{
  "vocab_size": 32000,
  "norm_place": "pre",
  "positions": "learned+rope",
  "init_std_o": 0.00518,
  "init_std_up": 0.0274,
  "optimizer": "soap_variant",
  "schedule": "wsd",
  "decay_fraction": 0.558,
  "seq_len": 512,
  "dataset": "wikipedia_en"
}
Each number is 128 + 24 x the weight over the matrix's rms, rounded and kept within 0 to 255. Layers, rows and columns count from 0. Numbers have three digits each.

# layer 8 MLP down (transposed), 1280x320, rms 0.116, rows 475-561, columns 240-319
106160152095162124098103109124136121109104135129148142092120109142165115144127141108136112130150110136117117133149152164113149097080144168118127127134097145106144140151128134100117183106136099176106146115119107132099109154105126094102141127
123160119110179106094110147145077143112102128097107154135113125133088109095108136155132103130108111152124141127131165115133112104142140152113141144106124158109140115120121146103112098131137120118114134178148146177108104133103101082094132116
120105144069128144150131133113088166152147085152129115146101075141098131217097140124126187138155133131137160111155154125074129116113129109157120123154098151122115098157099127096157165154152107165159138140122123159114110140111070097088146113
124153093107104200144115136108162158140119151105142136162118063117134078156101161126120129134115138153072140119109162131167138141116124101128124128144114091125105131138101134121116117116143127148149124124175128132083105126134123170112127124
160095082160108137144140091168117102113127117145134155145126121126137117121120121119074173141135128123132125128107129139141120130129122156134141096102130122140111127085131111117097117118110130155126127121110145148111100131125146144127109092
142122096127109112152106162144132134122117094123122113127136116127096118113140129126087149108113125133138132143174157118100119102161148138132158104126136165117128125139133113166164112151148147122125137159088101138147091130128140154166153116
136125160152140163177149088130099151121111118140169083098145149133138109090131129097142138140109110140121098161125117126083100148131161113071133112148137131119113121093147082096157179100131169138123156163118110170124119127106106167126101133
098125165136163137151161084107129142155125145112139101091143120117136121087113150122203128153086105151159112127130136124108098127144060120184167139151123100118110172127111139150175099127129134152105090144111128086136110142191099128109162149
112107136133120126109113111174133150117136155115108120132140152109158108144148177167237094131158139131129107137090143127146114071149096149105127171142127171115097096106121176132114130191129101146102164139135139146177106178122167111128110109
075062156105119113108132134136153128138121136108131123190125132141112165154101145123039117145159112136150135136084111113112150093110137131123128112104049128113128136137107083099164186129084128112138134173132117076116133128099167140135162129
145143181109107118104110124120121142075139102109148113087161165079115108106093137112151133119099085162077104131145097159126135138189129124140129128126123112140141112152161130182119117174129116098132139145083130121129145166132143126144091156
106137163110119161125124116118143127125128173134111099122117136124136108113147106101169124156154116179149123114112154175159126144161153127136107120149125125129114119154128121072103130147146130105095126133131115122101158163112138113159157129
164103111091134133095128165066150109124146117108141098148130183143095147160144108075152158162133070102100176132122140141093163115129120138140119148129172092119159113132133134105082158129131151112116140137090090121152163122129148166098098112
138135160137119118139138113147146181084188104124142146092175156152112094143131113113138106126098136071108101125170138130173127130119127128122132142146152135136130143143146126142109154124148112090131183131117165148104075121118104088162140123
127137106128079141137134125073114123116113157126096096135133105142113146137127121137131124138152109097099173118130117192116151118145136128128095203187109151140125135158194150107156087128063082121114148138103122138111112130168124172131121122
151070155126125131168130121141139123113142137091171117123108128123161113151105107129084148083131121103146111163166128138113127128105074158131111090097136131110137109133155111103126097109140136102142145163133071094170110118146144154160150167
135121122177134102126122138175119145131135113119101124133154105120118142107113125119069121147094130115133096152135175141160129147126105137124134156139138078126136104095168140096140102154120139115116129147154147117135110066157117115118120119
105147140089130138116167120120136133106150113132116119135123131165142127103099113131139160153114163135125111143099118107108153127158131101107152147091140115152116098090113148153150125120111126140112152157114143109121083139090195154156113144
112104170110162138119125106112098119123152151112122077120052141123092132124105112128180152084093151093110136114106137089115109128152109141132115135187100109135139151145105064141137153103124114115123116117114141110127121141156134180131185155
124091115132143096144131131106094127079144157098146149101115130114105117139117134110121080163145163157137133178090135122121167140145087102135104136121149133121153091132088127096114124125074141132151141154148150116132118126120126171067182165
074154226067068127110093085120104176069147162203081144189131084135188154092137123204126105145148172149119109133168079128120152120160069124173167103123123130109143079147067138177104140120215104104112198135162120181114107135180135107087070128
134107120112181137095127155105096114141136131056146104136113135100120150095108141131133148164176155109121083134133106120151166137135129131100177122147152147104140114136124129136137139113113135112139135089132131174108109095148128137135108092
138160119122089145112104084132155135133139118135120156110127159109137114131128110131100113150136124175143129137105129126136134112133160160157129079110157116163135104111165128137158140127156157124110114137102145158134124141099133127098172112
142138121159096102159137169141142124117119096152133086106103113135119115145123093075133096166133139122084156139183175111158114129099101114120126120116092099122103127135114126130151101172149147132089133135103121135146180122143161124109111180
103129130105100076099075112108129092142122123100179147129139077148131130145153113130135138154136134115144097121156133105155124133123130113205122086102105125152107164118149123121142082136117150096141092113129116165119149167119123088119135104
141105105158115081140100105143126147201094167100118121099168110127102107081108142098120130095093158084129101171123129132106171134101123147116152120131157094139133116114127133093115143117108092145122114092152087119150079145112087122096086134
148168156119158132116183138118145128140184180114124133080082123169101085116114105178138139144121156142102115100130149145136125154114115130092139140084133141109101126099101137127119085159117099108098128138102104066083109150131141077122140104
096157103118143137124123128114092104113182116144110130129144110102126106070152143117096192129118111097100096147081161191141090077136154136103094134071136100181106043150144108179116154130108125102105126104107141152153146126154147114125091141
120173121131131126159126152118136141089141147146096153131138140160109143136130117112116098128132126130099179135118150133141122149105149151130141110127138109131119130130141122143139100166152097134169147182093105118091148154123093211119116095
139156098112114141115123134072173106145125156115126118132080153140135146099175142126086114131144147104103132154158116173112120132142141143130136138141132159143109134162138145149125110125143138133132126132129139105163125160112134116117110145
120111118150137100135143123138117110128123119151125130117123124100130099137108088125107167129095139162140115110137137187138107146114115128174118137101107119136136105124113141129109117112154122130164135130077144120132127149155134147137156119
091120133106106126127142197155081151134135137096144131101127101148093127126131158132147134130116158141132110133138110107108149130122148110130138107098148136123104130146094146142163093118172127123117162109137145140148089131129142133154094133
106108137125130120132145135143126154107144150134135132156162141161130114073120141128083096073117061120163091126097146118152130116113146112125203104120125158162154129138149093129100132109107170086122133115170143163128126169118150138126150112
120135110057116125132112161171106114116170142118144114129152161081077189151154139160117113128177112129136080151131130123101152142119166103126149132103107149155125118129093138135096154138134138108171112140121162114102118128117123177122136112
124168115113132117151100155143153115106155147127166103128132187169131131146143120141145146121120123109116079116112125135159131198098118140119133155155136135094129188108165127127145139152125144110128127104139114114130145129111147097127111128
135146139088138099112174156114152150078134128154129117109111109151118113130054113144061134148197126087148112129138125102138125117122107113145112139081115141155164147111173124118152129144088051107114104146160165124125164115112110152134102136
176144186113092110134141154119101142116134138133150187135131144119089101141134118119110085116134182094101127171096109156127149122139128095107136163156117166139098117143174107111115140192097119156097118105152119079109130126110108107122120165
115126092132114126185122159141119135113126119134129126119107115158125116099152140132108150142121128125127145118142130146128135132117147163127124114119115152121116127130177157107138142112132140123100146107131130108134136081117103139083139099
123121081094142152152162142140108149130135126116109143133111108136154134119169171087128133112124130110127124126126097147119156111182138135136098115097111110120128061160107148095109144159144151086159105105106105122126153144158115084143088126
157127104111094115152138153125151164119152138081109103157126180158099110081136172155163114172066117167087070149137160109136131128138138136123100138127146122125150125120126106136162079100113088121136134076150111167110128160113121119132153113
146138153142114130163127139130128153150101151134118167115096132157105116179102111108202107111101113147102143126109162099095127115113130124109128154133116127087143141100102096128152126125155102106119161140137144076147145116136150138156122124
154102114126115125129112122172105128131122121106120173166112143131117102096108106115117146110110076121134150163127128109103154137158145103112120129167126155117145134139119122129122102094137103148107129191117150144123109144119157165108163146
118073060133131172071111087107055130139174134131134088120161167108112130120106110148106161146115112173131130080135113127128100112114126160155084124122094178152083105103151185122148151087131137136163149105117143118158175127135176099143116102
117092133109155130121125137159140125102166140158148092179123152125112126158147124167152145162148145133131132094120121110121098149105146138144098131129115132093124094146080144130150109155148092148133144145151121138148170107131139097146077151
157139112118129158103152101180137095120157152127123140114148072082128070141147163131111083116107113177124138147127146124105106118126152135114112162127135109139137115145078098145159090128132102152089117086109086084107098154141182149117127087
108120120132127164136144155139118174128146188118111149158128173129126153131120109127106122100111153144142113120131114120120096156115112125132157130099172109141137158116119149122135173096133110093146155168137121056110153131095083149155123100
151105147117127116084140166125127178107132114155134111164134136150171120107097138132163118145119135141116132103166140112166132111122136118159148138133086139104181114155103069128170131108128131124113120126100103123116128132111112128127156111
175090214110121119146142183120119123123139136127110148167100131074125167167154147167142096091189168141088160163100119143134120181140137126142095126062109152128123101152127161104155140124131128112107125148121117167127111133102142126146159136
163160128165099068150112152113096143129154099174141113125136170129124099149145128072112137115125112125117146155168122121128122113121137118167128055130127096117134151116132077149120152117110090121140144135096145111112151136112172098119092141
102116116137081100129091147117134114143125143120117118165112119149141179143158151200148122094149109108180106137156076089100159145120143127131143166114153088112119126131148180118127157113151070127137105101146145093147071118097104099127070110
095132117134153120119133140179099091132118130157159073120081072124102174114129110123171123083132161094117171155130139128109118146085149121104112107124145124124138131169141153138152149096131120107119145142086151094143109089106127132137122141
149122083163111147145114139107136169146153090119137154138109126178120150116107112137105169118123107116112141111116085159149175110152154127104154124089161130090138140119096130135132126047160140116094088129091085125141142123096120090098103133
139104155150136171112088137124162152116159114100153153132116136131151143157133153139126126104099120084135150146157140120105085147102164136107158101138153083134119125192109076111084141135132153136109090106090133125137167107138103115115116130
108145148133143079128145129149170109167115147126150169123117141103130157169126143143159103108149134117112096146115149136089114170154164113110135112139125128088129137124128170092116109118151135149106141125137138162108131154182130113105108142
171142159133103122123096143147104067142182134091125120083157110115143125165119154094075119139110132121131122171095130129092153155165140108139109117147111125142161115130098131114123121152097162102163115144133144154135100111136117154105156125
158137153176119139148143147157107080146137131120123135139148151082105143162133140125062125129153088161121089088124145116164164127143166126138134105162105153139183124152136128116135093131096129130117110114125156136144151145121141136090136091
140122148148151202103166135151177118119115130113091135105093139155126165106140125151145157119156079142139125108108105130132122135113126138129098143110141140123152087067113110118103143125133147128098145138160171153114118112126147093148160131
126107144155125093120099165124124105166102119142105107126148148098128133145158133086117146098120140114132123130091137153112139105116126111171147137144162107098130094145134155106115146130112095156123105120146154157139124111088107103119129129
095119169084161119119130130143121115101119104154142158136137108098166124139107180120091186160106099147109106176149149153149075142101126143132118090123111117059124100123161147088142130141146135072107130132138099125109168124126155114112069080
081141089117122154155100157133102110156162134105126135133134131160134113091075117095160177135124121144138111139067139137139099110075100128146113177097102160130127112141133158108136105139143097135148149153149149137165083125168140137115104119
152121169131110123154151121131086138131163108120122084158107122142133171182156131113108145141121130102114098124139128125118101118158189124112125118102147117125131156128116101123158117167117095139108121091132088137164133118165119119099086149
081121089161122109086148170144128092178078088098098101114136144067136118141120148118134108153089154120121172135104123189110097163146118129118099158117103109160132108144130157113131109098134098147134122123140139133147155126086136125151159132
106136108139132124151115163169129111178125130103124126111096145086105164107140159120156128153110143105149130186147134146147125118132136166117119117147138065149090129143142146150120093139122143149153096120151194111122105074155108119152145120
127093100136110135110173109142105116094112133151098148124178131109152150113145141128094162126133122115120138121138098128132122156140151123115118145117153149119090117128108140150110156115152154107164127120120154125130184120150130170115121112
099085115112177121106133116133160155146117141111152113143075181129132082162128142175119086132083154130124162105171134173106094129061165191152130104137170141115099166151141163191171180144124131093098131151104114093122094136091105090121161091
143120120115147157143120151167121146125140125087092124139141092130161119145087136150136105099085145175102084157108103097146117119134152186113126123101107104100133096104140148138142128108138107125119126097154088118121060164141129080129132095
118130139090145106153166164129113120185114153132127139134092141129122127125125162116134099157141099076121075103152159094144125125172127108142102111116090097130146133123103136101177111128137136125113143111110132110130146150157097147121073141
178124123096121142099131121167174164118100123110104119149104140155123141100142105141146125108112166118180096144114115141092138141118116125147105146153148108149172162103152106144156156146135115121107166169138117149109150077090114122129098147
109152107121125106143141066107121158134141202138135122101134100135134138106145142107094144138128091116136119128140114132139125119123117140067156125106129111144111124134083084105107127143177114156134135143154124135137127120103114139145137124
088113117134153108151107121111140137120125153153130133133141156133133096086083115154077130115151139156134117143111143151147150145151145136127115135113127109189109160121157160108171153153093155141157147086115130154159159095150117120151099135
121125088124110118070157095126101100104140132125174155112152105113138135129119089121222155122116146114127149169121113155104135156100108116101142170147177096148146139104156156144119095143110115088134108124153129127151083091115167135164158094
144167130160108130149132165111100107110132085129147133116116151121130118098115126126176134120133098144136147116167113109139121136148140148125138131125151123122157094134097095128169155092135151139149144167154142126104097122100149114129120191
132074117108158092135124135074157163212163095103141121108112114132126164162133139142128128114104112130143167115113155136099084092168158157157104078179140122129151154156095133151138171178095123118146110080128133085139111123095058140120147095
171147130143114179123135079113147139171117110130144143140129139130130134083087149169181131102138137176113114128096115143130098138086121102149169118108142131107105124116092109143097177115144114100153091155097125096110147130118117178100118115
129150152111121152111139101122128133157178138144183132142148126088090082128105117111176132168105111143100123123130155138157105154141171111107159134109123097123140105108127123115132136132152096120113125100127135110145094112158140097116113147
122132106145125143122125142128144090165132094101125111066096103131148140154169120157157155104173145072143155141120112153111093167126109132148130124094127166108170158134192130112128138097120128147142114109163151140077142163147144155092111123
153093130151119114140101155121098141132118089137108154116102126136124154113177136109117130132128112123110150125133095126122115116146141165178092140129153107098147131112145153126139138097128130138121134119139140166123122166124133086153133117
097083095132111099159125103105133141164087128102144122123107122152137105141184117127087098124173165111096127164118105103115102126130185124144118115136115108156148154089128113159128131122162155118093147154119137137133136143104138126146132154
130136155136103131118133107142138108136178155121150085101142140132128151132131143120154101087145108130099091122113154120154157137089143156143119116193135143107148161137095120120116122145167142118170187105126104086148098129151115125146127122
116120143105172114144133126135139097128109145165128092129135109136138119106154110128070073124142133146099081106112150119134130109123106095120084107137108154152110106127118158130114157100129133144137115159107162146157115117109116093135155128
087114133131135108158130159126123133157151096170100180135096106147086119121181118151155124134144119160134143121167125144119138125146135201133063125084097144127138172089122112117146128124142139140111098122136119154102146130121110100127111136
091195096100142116155127096168114149080112145149120125138119173120116135154159118139088175148128144151151144128112135131131121101105162105100175064065088114155159175080109100149153163109107083129099122104163168116135121112131125116151097128
141126135123125125155157137082152138103124115093126160119122122128176107152185123146085143104171082116097112139148124141126132164169140159121145101091106148159156153096133126140150162139132132129150148130117117117087182086096123113140127127
151141143141174152081127138166152123073083132137106144121160176177125112138122146108150074132107097151103139159112146131119088133152194122164151180134121134106135127146161143136103117161136145142150129105128172127147117151096121108134129123
137173069099154183162151101128105112084115087162127090076155141091154099131128173147086114125200132124136127099136130107100162117148128110139151088144135139109124132151155131154137125167134116153136089170149106103132063136122105119137151172
145113182147103113152118137132150154125118107143135114135106086130133142144200128086104140159128133125066125132162115129146116135132110121104108143140115120138185105152122143144168148116136114133110125094096124154164147135124135129138129168
077167105096137129122148158165114129118193145125091114128147158179125130144146109124112149158126129141171145149126112105100131083150092154157148120135159117174106134091165174136088109140098131108115163148155122140057123120143189133167153153
# layer 8 MLP up, 1280x320, rms 0.11, rows 476-561, columns 240-319
142151127132169090115155141145107137096071126088126160140119106131067117120107142151106091130141147149147118132116161135131123134137098119093156173146134192124103109140103131112070123139168147138140113136143155104132128114128095125098121138
146121078130132110153140175097159095120148147072149136136102137157172167106102135117131160129100127084176119107165089178092100151148125114132114097144168149150120152116162189098100110162141104130139122093145201160147124108130151088120137106
151095119193152083111131149120105113147116137152112096098102168090110152166153148138158118112141164150101143137058124121090113132139154099119113134113132148150165085141154124128120149127123095174105103137118111124155077097127140067113151154
131157127141132089136147146136152175127147135133154102107136166137066119139133105165122092113126120114126128120142132118155172090135110104107105162133177129168140117144166122093115137133166127149175141152103040132162143130137120143120130118
177148166122112133090134114179135107155130152148097131148153124147168122148100110096133102148117158098128137102100140125153126117101095156128116146201147116106132102122160146146146139114109126118192128131172131096121142127119137173104158135
119135155109107067115110156129163056152126155091113194141134133135138135142111134123149139110122089141148102120058140111125148067100111129120121110141113140165144149145154139082121108146151098114126124109103113098093139160163137103151088156
133111084149157103124149082151144092070139092111180102108148199099137143141135113111116138138154106130132087156196085152105121120125142140139118139076101141120127141093082143170112115093162121124110147146153139159097085126139136120151186133
125134141135157132138083183146123122088143129096124141110127127189162080137173134150115174092116161137121134107114136139108096137124099141099092138109132138167141133118102142165134145138103116132193110140129097123150127135104119141137173072
136071107122123139156176130161144141112098121141138102129147087138136133147125106106067161141128126123156145137119119130143147117137119130066146140140071114125094162115114095139120138153151106131163127116165104168160118104115105124135137090
121111132133155106142164115156129130150158133160110130154106082107128145152177106166135111067097146174117133145089129144125116143107167139128125130146095153138085139080122131130142133086097148164090108138107133098111121107135104129151125072
096126121104119158153106117165158103115075123173121130112162167157128129128117128128096110167154124136119109129139118110116114078136118116096110108086121082139135168094105115148136157096084130130135119089116155090151066120148112139104085079
134115178141127131142080102144151119125117153154140160138108156085176171101112117163105138064132150113136124106129114178100141110150159120126125146115105139077134135148110126112108092127116129149079153080171154133156127152154110114144140095
148093097127122140143102133149146131110114149096143137110101114122176109108148208171086127128136154157091179157131119154099151083094116176121180131144108104118113116165112140118137109158160164146133128119160139153130093146181117104095105149
108154125094099129117124119116158144106188206143091111133163164120128109144119120111151126138126145117096166102132120088138151070143119149140124132130127143121103189138110122142112048134123143140129081196160096143153120083136096106137118136
103181126139131116135166106138185100132109115150171105117130133137149171151181119104106147165143124112139135122106137146168168149143079145097147186086131116143096130107167129129141116110096105122145155159171121139118088151127095145119072129
102150156092130129129181115114129136150155132132123128152120151114138138145171147107091121111144120154143165135101095143125140135131141108158140099109096136146111157128100047148128172128144150123138099130117113152145146193130145110129159101
139146135154133102107094114126172102110118107172102168110141136127105134116111059152103100101110074129154115162143102158136150135126128153154133093122134143136114142141111109163135119111150127138102115153137097174150141140122089085145147130
101088101154155122142111088106129153124104180138164135183136090164139151110156115128125095108128139136135133169060098140118144106128110106097167129100111090113099131116170140083172124112173111149165136123119127158096122117131097152119111074
094071113123161067115129138108107140057097145101139176105143126095142148106134153104095122134127156171165119178095114139114149124131072111088122149137130156140122114156095134083080145153092127148159094131115154102167140137120109121091167160
083173172087056071172137111165136131075098149204071125096165131095076166100121174128147079126072120116171127134096169096100113118151112095154085114160071157142097089100069114202094117117108110126165187115149102118132131067167085117128073127
097152171103148086120142093135080111104095105092140140124146109126126121113088133116140114153120123149179120157166122123124170153117075085141125113126197176155133113137139112122150096173095110185128104102149162130129121129111115100138141176
107095122126131114106152156111150130115120095104116143164112164111122139110158152136146149161140125094097120138091104089178112130136113134103093158110152103119151126105127156147108142059112116155103164132138106096147151085147114141113143132
130153096142155125129150112123136122160133121085115154154091097143112150092101116164110157136102108175104137128113123138144105114170175138138125108103106129122117122139140080153124135156118111141114132120081122133128114127126093105137130166
146135157120132092153142131157148115194130088122139144077134088140131096089125125176140160111103129123129120102097112134119144121142105142089101106125157169124169104132116122132130112115136131129146189138166132111159164149114109090157157148
109090128137167121145173116112122141139116132102129168147139082114121165149125086116134107133126114078098147068129141189140133136118085065168113125184140130127123081085126151167155112122132134129083156165140167136113156118143107078165115100
113108109100095136130153107149135087170141114140160142142204103115134147111160122187120101108151163116105122103119118130101120137129110146140134159111140138109111140158110107120130106127112081158151133143124105094091091101115135152101145125
130106140125182131107128155145117134094127123105164115114141126109139095069151114137135123131097109125091118130164123191115125128128095117096143139119080111127094143116151147100123150113139152124154133097111129142114112147120084116142119188
131096123114083111152133111135158112106092095155145115152133134097119135110110158117118149113176128089146119091154150140093108141109093117124171136141121102137140150093094117118103164150117156083114092129161122114124144107148126117135165162
103149131148125150141104161140131155152097126133141091126136109136121139160077125095148074137120153163109133103147090104126102145129092111107131150150128128145145118163133089154113149103136108127134133134141142149172112128159189141107177120
140150119144118153156120074154149156134166144130143137121124160135117159122138124159116117094162111133119145140109120104105121148145114160110189119134131148138129138142159127131181164144121156126134105087196133120114176123139128110133155155
146124133112149124105115130174112115131107142126127114145097162141073173131074110144122137070124119134143148134160143154099093130143139166142143116093144090141144125094131147145102110089135070125202128139110097152130163135105146098146155097
140090145110104158130125156089169115147114104078125119134135117129116129124152107095149111161110162125144150139140128112119125143145094110137091152124103086116129089134103134124123113162127136110161135141096118122170137131149114105133134099
159109081143140092125107068127117161171151138112128141088117148125138116128118113132154096143126123077073133127137136138108104148119129098123152154135166159129128133121148107118092098110092146151129133141141136113131125137112099124172135100
119106081128123111082161141160168101158143100106151139138119118140135112178111134131135134175167137148147103100129156119104125133135105108138137156098134124118134087130120100099119129130091125135133140137077148147136147118103176141119130128
185072127103137164135117166137107140139097127149113122193113116098091127086133134135145133127149154075154134141121140156142154147156146122145162104131091135108116164175107130095139151143092075084125146145111118122113158110142153103142107099
086119110127168123142124150135157121136130129125128130157138110119170173123164155133116153113145137122144167155103131135096112140081109117149185126115151080173150131089104189150125093121151088113081103128118150125115126111171111143136093164
124161132142164107131136101120158170098146131141124160115135117125097129128124147141101163102099154131121129128150174125116113134110158105153118131155148112151146119115093165174104104146089120102136105094168126138166140111114111127112166134
112116134109093130115109136131135124076115133086138105113087118135125126187099114118141116131131123101103151124161091123124138160121102120151109109164118119140165132134110127156167133114093147139111128146143127137123109124174097119165164140
137113105173108104156143182104117096132090128131114201163136123181087088131130102119160137091144135167125135129164091127104130084113093112138103135144150122166145131117125117127155125170132123142160167132150139166101110129119134125156141103
142126111150132152089131123121121143118138097118109113137099153111095144128126140116141148079136162162120124135113115143101101121144134091167123096113130158153116131147139112161131121111100144182104127114137142187103088128109163132099171123
114128158139121127127154142105107150126135125103133113101156104089160146151100135132095140131137203102112120116120158157112120123124093145129086123081153115170132151137151141153106140133131161131154107102158113119136100138110167137133114110
119145139133124071157147116130172145146092098161140166140139103115167158128141168154136153136122137122132132129167104132167099134127132108100163127119120091127180128112058125077097102155132123122131137124111122109098146152126110138129136126
123172141087160096131118060107157117141092119127119128130147123121133137107098136100135112155112135142129108145116150102158137105143119126140144126159180140101123151076149108125145143104135094117117107119126188151148089136116142134120118114
085115137143145106128134112090133133116131097109113125122111113082140133140122130151093108132136109104142097126161144152094088106149138171133145100127125151109105115095128132146107120107134083149147166165130126146148118127147131100123141093
169101114065121106120098101120138100120103102135140144097158126120108125110093112158136094120098106122103168127144162121153100117160140109119140128147169163149147120126134093160143075162079090144176117127151113152117121150144145102123185132
130129123118121127119164122137178153148135114116141135174121129137124116150105096154106092105126176110108130164111167128108107098128099143150090157135137128121104176111135119114148119100146131144105090146129155132149101162137123155141157119
152142097151167097183084133171167141098153159131135082136139131131137175141068103124130159145088125082129125110141150114125147153139090063111085153130147105168147182143195135159109144132118089099134159113168172139123146112105149098109146169
149125135152146108143095144153126184084138055151170127085134105191124134143151108070165149107126134125140160174089128145139132106088121119159107077155122155129075119137123124106109124145117136100181105132093156137091167106128113159102114141
126130145125115090113105127175114123142158087147149131147133147121131148131125168143121136131123204125132135076118088132143132106137115117127170119125109123132115102126143130119079127103148128137133167102151148119148113137133148149152058135
121081122130129141122126083118125147127126130106129102153107118135103134165183103143136133084121141169106119068124176152115114145142142131114116151131136122153119138135130126132129148103152140101112129129159118108127156163097133143140128086
106131140168125128110105145083109113150153125122126102111126123103170129116115134128084096135126124160144129135168139155095134177087108148128105141133119114132149174113139129123137153174075091154113134118118132127120145125150136132149139111
110153140129178122138165172137102186101096187107136105144130106140133100083126121109148102142138147123152123115157159126135165092153129166080139123166115082125171141102176141145124182109122108130118139105153107140118121122123113135123115124
158131134175151117126108149133169142155100099109166134144125091165123190120119142129116121117122124147102166112123101125131140124119141129156133140124128160118124124126111106152162113133080104130115122135145098111137157167106095115138108146
167148125122143110131099116122137127134113102168089156106134118149123119151132081122121101088120113078120154104138143125106135143111135134170119162080124151144098161088131124130135128158138115142127061076150184153104101104154113157075148084
102150105108150137125116104140140167113106117162119130118128125138144150117133117139129131122118142120137150134115135097095125133116120128114135120112154145160117106119150089117102143121129131107154100154118147104150106109105111125113121120
145111083099098135158114120118110103163105117145107132118110110128103130133102110108158162144121119090112104154138096139128155106125143125117115111111117127154146116116097159116141136128100129150140111117149128132145107159116094123107128153
141165117152145130128115141141125127147176154127147139161123127126131074086123091124166109112135119129100150127157125131129117144119122132121101104124127137173142127112121144114180151098141159133141133125142176139119103128149146160095137070
131122173130164156154133111136161119158133087121096147129106095142092146127195119116129102129146118106138124114121109141130164166117111137084155121150142131163113157150122125129130152103133103142109136155163145154151150117119079169089098125
123119105100134137153133119114124137114142114150143155093110134106161174130097140137164133167130160124172095102172121124098153162140138091123128088200155114129140112138113121125164172125146162105120163147115100130090079103122079120153154122
185130151165109096138145113142078144129131091117105084152145111087131124156151098148116189143132105090169120136122112143099109087119142119111120132092180153109103139116142141151085112135105143080140155104140133093117099085110143130105117116
168142124079080127163116077116106111155129110145102103159095170149105122118103114091148077104122091122090108156164113133136130146103102108201168112170123125121141130138133140144104126169160100146119108137116178125164139110116108145149125108
095158139133104137119124142149143141133155136149151135091144172134133128090128151115137112073130122184105105174122094109117130156104099120123141170122099080111136094100125104121130129108118122087122159117112127193125101081104128157102138164
145113110109114131092166114150130132105074093129123133118167133097144131114112114138104147107139126129159137125146113147120116145142093143103084103158116197133119106113133146143151157140157138149133146115115142105114141144155141127175121146
131127112097112132131097066120132127125114097112124109107058121101165139116108113108102092114132168105154143121134156205184130108110099161108145137164120121152114169148109161155104163126161164110137145161102093165098106148157096092138179143
129148122090132115106125133125175132133098121092156112114149125156158139094125127128128168135111156123126110091116117144149110147104146118137132156184130167135147133142139129143129138109112109118094093135145086128143162151105088066136209122
172094100148093181133143138111090082121134127163114114157117117066126141141104141155053152071146207156109155066146163079148133149101135105130141102105110146091100140091105082112182108140119148132111160149147125108109137100187122125154134150
157097123135135111133141148116175135176126098140133101107155120116103126154119125147088159137129088149120155107113141107153138078116110078159148067099136130124093169122119139133096112084127145159136135102117116151128096106152157132114110142
140123133133116100105146166140144138084099181139176145156154126140104165116127155142140130167097124116135136135118113162141120078107129168140093201127132147138117084128105135132142144112161123115135109113096104113121112139125106120122092154
121139123152094125134143136098121149139132159106110171146152109119139147137135158109109109105114165132130139124128149134107104117120114137159130131072092136159107147122123150125090130123115110125145153096149103133170106120098075125127090149
133129087136151141137112173091127119178101151150140123170144136107144138133147183117147143153116140183122108127118131121096122122114118114180093112120111120168143136112117093110130105117163142176110123096157110066101145156109072107079087117
169090147099139115144131112131157146177076122146130114145126119104150107134124133102057145133147122110146144160116131157099124135107093124100124135141087140126137143175134116150139179150137074096118135132106129128157083142119147157144123123
151075152165104111049104065141116101133189138152114122129151146168141138105103163106115203101116125123131194132093113091152082104111120128105133158164148122158140123139139135161116146113165147150162164136101124107131095127091088105143160161
131178140131120122125113137107127150131116094122093142119144116123147113129156144135162132099128134147141158118130146152093164124138075139126132119158143142119100153156132140113111111130134079136153107132100127133132166140105062135190131087
128122121145115136133125131147131136119116102167084129147089131131156102153121131154144145088143144133152108105095126103118165087108096133166096124134138152098140129193116106136130116111113138134173092123114141143110164135128120093162123153
114111169148157157081076093089137132111130162109142139156103118135130110160148082145112133129104116110106121107110132160117145107093143093163149103120132151119090137113105171137125129099099140116119130134085136110129093091128128136149160119
116129122092120109122164120154094099155174139121156103147148117133146127115121129120183104102138165146138102119112121120113139130134129152119140172136123141133120114152144133167100153143106136158167102129114104143097153155149134129098104113
113149131107159154171120118133144148114108097120126125084123073088149142138115105117083121165147120109177130157163164126110164058107112153157112179149126145171113174097110111142101091104083109129180080120119146177160096112196113094103149162
110091127127205138158118120138159128127112132150128165136129089105145120115117084139124120174126137154127135131127156118084093140117117082106135113098101119124118106098147116155102116133097126165132086138121153169135117149105142129115116151
137172153126099117132167163133121165108126140161114108097133124104129148116127139126127183153107109130126132117095112149168140122121157129130142104113132097096122098132126115138107134152099104136117104137145063137084138117114139121109088142
121132153130122127114159137093126140128108111136146135133160122138112100110130113102127098113133112106138134147131178138144093096118152130097134131112118095130089165121128126119170136119143103117092145129128116148112152101138090106114121156
094093101113171063112107120155166112160079128119174132156128101107118128127120091176123145125125139075106051130127113184111107151119090123115103133142095139144114154149111048123122138077138110115100129146098132148140140093122106122147160135
101117106083135159101138150176102179116144136139140129121116122104123122161116118120104107107169135122122093145096138156129146095123117169112125120169145091131120131102161170108097142112130123162114135127096123115114161113107139116075124086
141126164135150106157122166070116085139206155119115112153152101110173125135114106150111138113099134108103092125162112134145126152102099156130139095082112111120133149160100134110157125104136119117147146123142111116135134149127145121129108144
146147154076144128108147102159092081130152108164164106128140148136164154137128159199100146143156127121146133137135111137152149132137126131105112165119136103102107130089097112153082117156147144094177133147168130124102146113187108076124102114
145105113127116133114159106136113147160115130139123130151136133105110159135073112104117138146131110129147128174112182166126103087113127154134106120119159102130090096097118124099116116135082103156178113120112118174121131115138113123114078131
151116161106126120154118068122104111107146131110155148146135125147109189129126125105120136132186142138149100115108108173146145146101139122125146140151124122152160197105139156147106156116164131146140140110130120133155119140108110139155142176